Each number is 50 + 15 x the weight over the matrix's rms, rounded and kept within 0 to 99. Layers, rows and columns count from 0.

# layer 7 MLP down (transposed), 256x64, rms 0.134, rows 25-35, columns 0-63
38 55 60 29 56 49 67 79 45 41 70 55 67 72 64 41 69 21 42 37 43 52 56 44 37 37 15 63 55 89 46 41 52 52 53 45 32 32 59 44 34 53 33 66 69 58 59 43 42 80 22 54 65 38 43 45 49 49 35 51 37 56 63 54
47 51 51 33 38 45 87 38 80 52 30 50 67 79 64 26 48 27 61 37 29 46 74 49 66 65 39 58 41 45 19 51 59 81 32 55 70 41 61 46 53 50 38 39 37 40 70 37 39 45 55 66 35 61 52 53 37 30 50 35 77 50 63 55
65 45 44 53 46 73 16 61 51 46 60 54 55 53 60 56 45 58 48 62 49 27 30 52 64 53 66 49 64 32 51 31 49 64 60 45 68 40 54 53 33 51 21 61 50 45 48 37 63 36 59 55 42 48 74 37 31 61 44 69 64 29 33 58
53 42 53 53 43 45 34 47 44 55 21 55 40 64 62 19 42 39 60 53 49 61 38 49 61 49 32 67 59 26 42 53 57 44 38 47 52 71 63 45 52 48 49 73 38 47 24 39 50 87 53 74 65 44 43 32 34 81 48 55 58 53 77 48
68 56 47 42 77 54 73 65 43 47 50 35 44 12 35 13 74 62 47 40 36 70 70 53 58 42 40 64 00 51 78 41 47 56 53 24 58 57 44 68 83 57 44 35 69 40 37 62 40 59 66 09 62 26 71 73 74 46 48 58 54 32 11 47
79 49 37 21 59 39 76 35 43 64 31 56 60 62 43 20 45 37 47 42 17 54 66 44 42 25 09 65 73 29 25 39 71 82 36 59 87 50 49 48 44 99 65 50 56 40 40 59 25 15 41 42 49 80 90 44 25 55 50 62 69 66 57 48
43 54 33 45 46 54 44 50 46 57 66 35 63 33 84 50 52 66 51 27 57 36 50 46 44 62 26 67 63 50 49 17 45 52 48 65 72 52 65 33 36 42 36 43 48 41 38 41 47 73 20 56 75 61 45 60 25 68 58 86 60 30 74 40
64 43 52 35 40 61 55 47 42 32 32 41 52 47 42 19 76 52 46 56 50 58 60 51 55 68 34 52 54 35 54 67 38 35 25 44 43 42 46 82 33 57 47 45 41 56 55 53 58 52 70 76 56 50 69 42 31 28 68 36 78 62 40 71
59 24 47 43 42 34 44 47 35 51 60 54 47 76 55 50 52 33 52 62 59 50 29 47 52 69 58 66 39 18 43 60 56 56 19 51 47 52 37 53 64 33 44 56 58 57 57 64 43 57 53 43 65 48 64 27 72 49 74 55 34 48 70 35
52 64 54 24 85 41 65 48 35 41 79 54 67 47 30 79 52 39 48 27 67 37 68 76 41 78 75 29 23 52 29 35 64 64 44 77 72 67 45 42 45 53 36 76 45 31 58 39 70 07 38 65 34 50 30 58 49 70 29 38 41 42 25 42
66 59 36 53 38 63 36 36 63 67 25 58 49 44 64 43 76 25 53 37 54 47 87 32 43 62 66 45 59 55 44 62 60 45 35 65 66 48 16 34 57 77 74 18 36 53 47 32 68 15 46 62 55 65 45 24 28 36 30 62 50 69 61 65
# layer 7 MLP up, 256x64, rms 0.135, rows 26-36, columns 0-63
65 37 40 63 46 48 21 60 57 69 41 51 46 25 18 62 56 54 44 53 56 72 24 74 57 49 44 68 68 41 22 63 51 56 55 59 66 42 46 18 39 27 53 59 50 25 53 48 51 63 61 58 44 71 85 32 25 27 44 65 41 46 70 55
57 41 34 30 25 71 45 20 29 53 37 49 47 52 61 48 57 63 45 34 59 50 60 90 51 43 53 66 47 48 60 47 52 40 52 62 58 76 11 38 70 54 57 43 53 42 45 50 36 48 53 33 71 77 61 40 54 52 59 34 09 76 49 56
40 49 48 51 44 49 68 52 44 20 43 56 37 35 64 68 51 69 40 41 64 71 33 47 59 47 55 35 65 80 40 49 44 56 50 55 52 38 35 47 49 48 38 47 59 57 59 49 33 41 37 36 41 53 59 47 50 60 46 40 68 61 43 56
17 45 69 77 39 46 32 70 84 47 35 47 75 50 48 14 37 59 54 46 73 68 59 35 62 58 53 34 49 51 71 62 37 60 67 53 69 44 54 95 51 49 26 35 53 37 30 30 43 99 46 25 39 60 56 75 25 28 43 59 36 19 45 70
29 71 44 41 38 33 48 56 38 24 24 37 29 80 62 58 50 51 42 69 48 68 38 49 79 61 81 20 38 64 46 51 25 48 58 43 84 49 19 56 30 65 40 66 42 20 41 56 97 55 52 40 64 58 68 54 18 71 42 68 34 65 45 43
24 65 76 47 33 46 43 71 62 29 34 31 43 55 16 42 41 40 36 78 72 61 61 70 51 57 61 28 41 42 44 50 46 51 38 48 55 52 33 59 69 70 68 56 57 25 45 55 63 61 63 38 50 51 65 41 72 55 44 31 33 54 22 53
49 48 39 90 59 49 67 55 24 62 43 55 36 30 33 36 56 50 74 40 68 61 16 60 56 27 73 43 51 53 47 55 59 51 49 66 45 50 36 63 37 47 77 55 66 48 22 50 51 66 69 42 36 72 67 26 47 56 17 51 43 58 44 48
61 69 53 71 54 46 43 69 72 26 52 49 55 27 67 35 61 59 43 41 40 55 44 48 60 40 46 65 67 65 42 50 32 59 62 62 48 56 67 42 46 47 30 60 67 40 44 47 61 47 52 39 30 73 54 67 26 26 36 31 33 53 42 66
36 62 52 77 48 59 61 49 82 64 28 25 68 34 53 55 52 74 55 66 75 55 34 49 43 80 52 54 34 56 38 60 60 64 72 48 59 56 47 38 34 41 24 56 55 36 50 43 76 39 37 33 61 68 61 67 30 45 19 42 38 55 02 66
36 40 48 80 20 36 56 38 64 55 31 52 37 66 19 31 39 70 62 58 41 62 52 45 48 54 80 64 52 34 49 60 49 50 54 70 51 23 25 26 50 72 34 82 51 63 35 52 57 43 43 55 48 97 68 59 54 39 36 59 43 47 45 51
36 48 40 42 41 35 61 35 80 15 52 44 54 65 41 73 51 57 54 60 57 63 61 49 36 77 49 53 58 38 49 72 52 82 49 51 37 38 51 79 28 64 54 36 38 31 33 37 66 61 31 47 53 61 52 60 55 36 27 43 37 69 50 58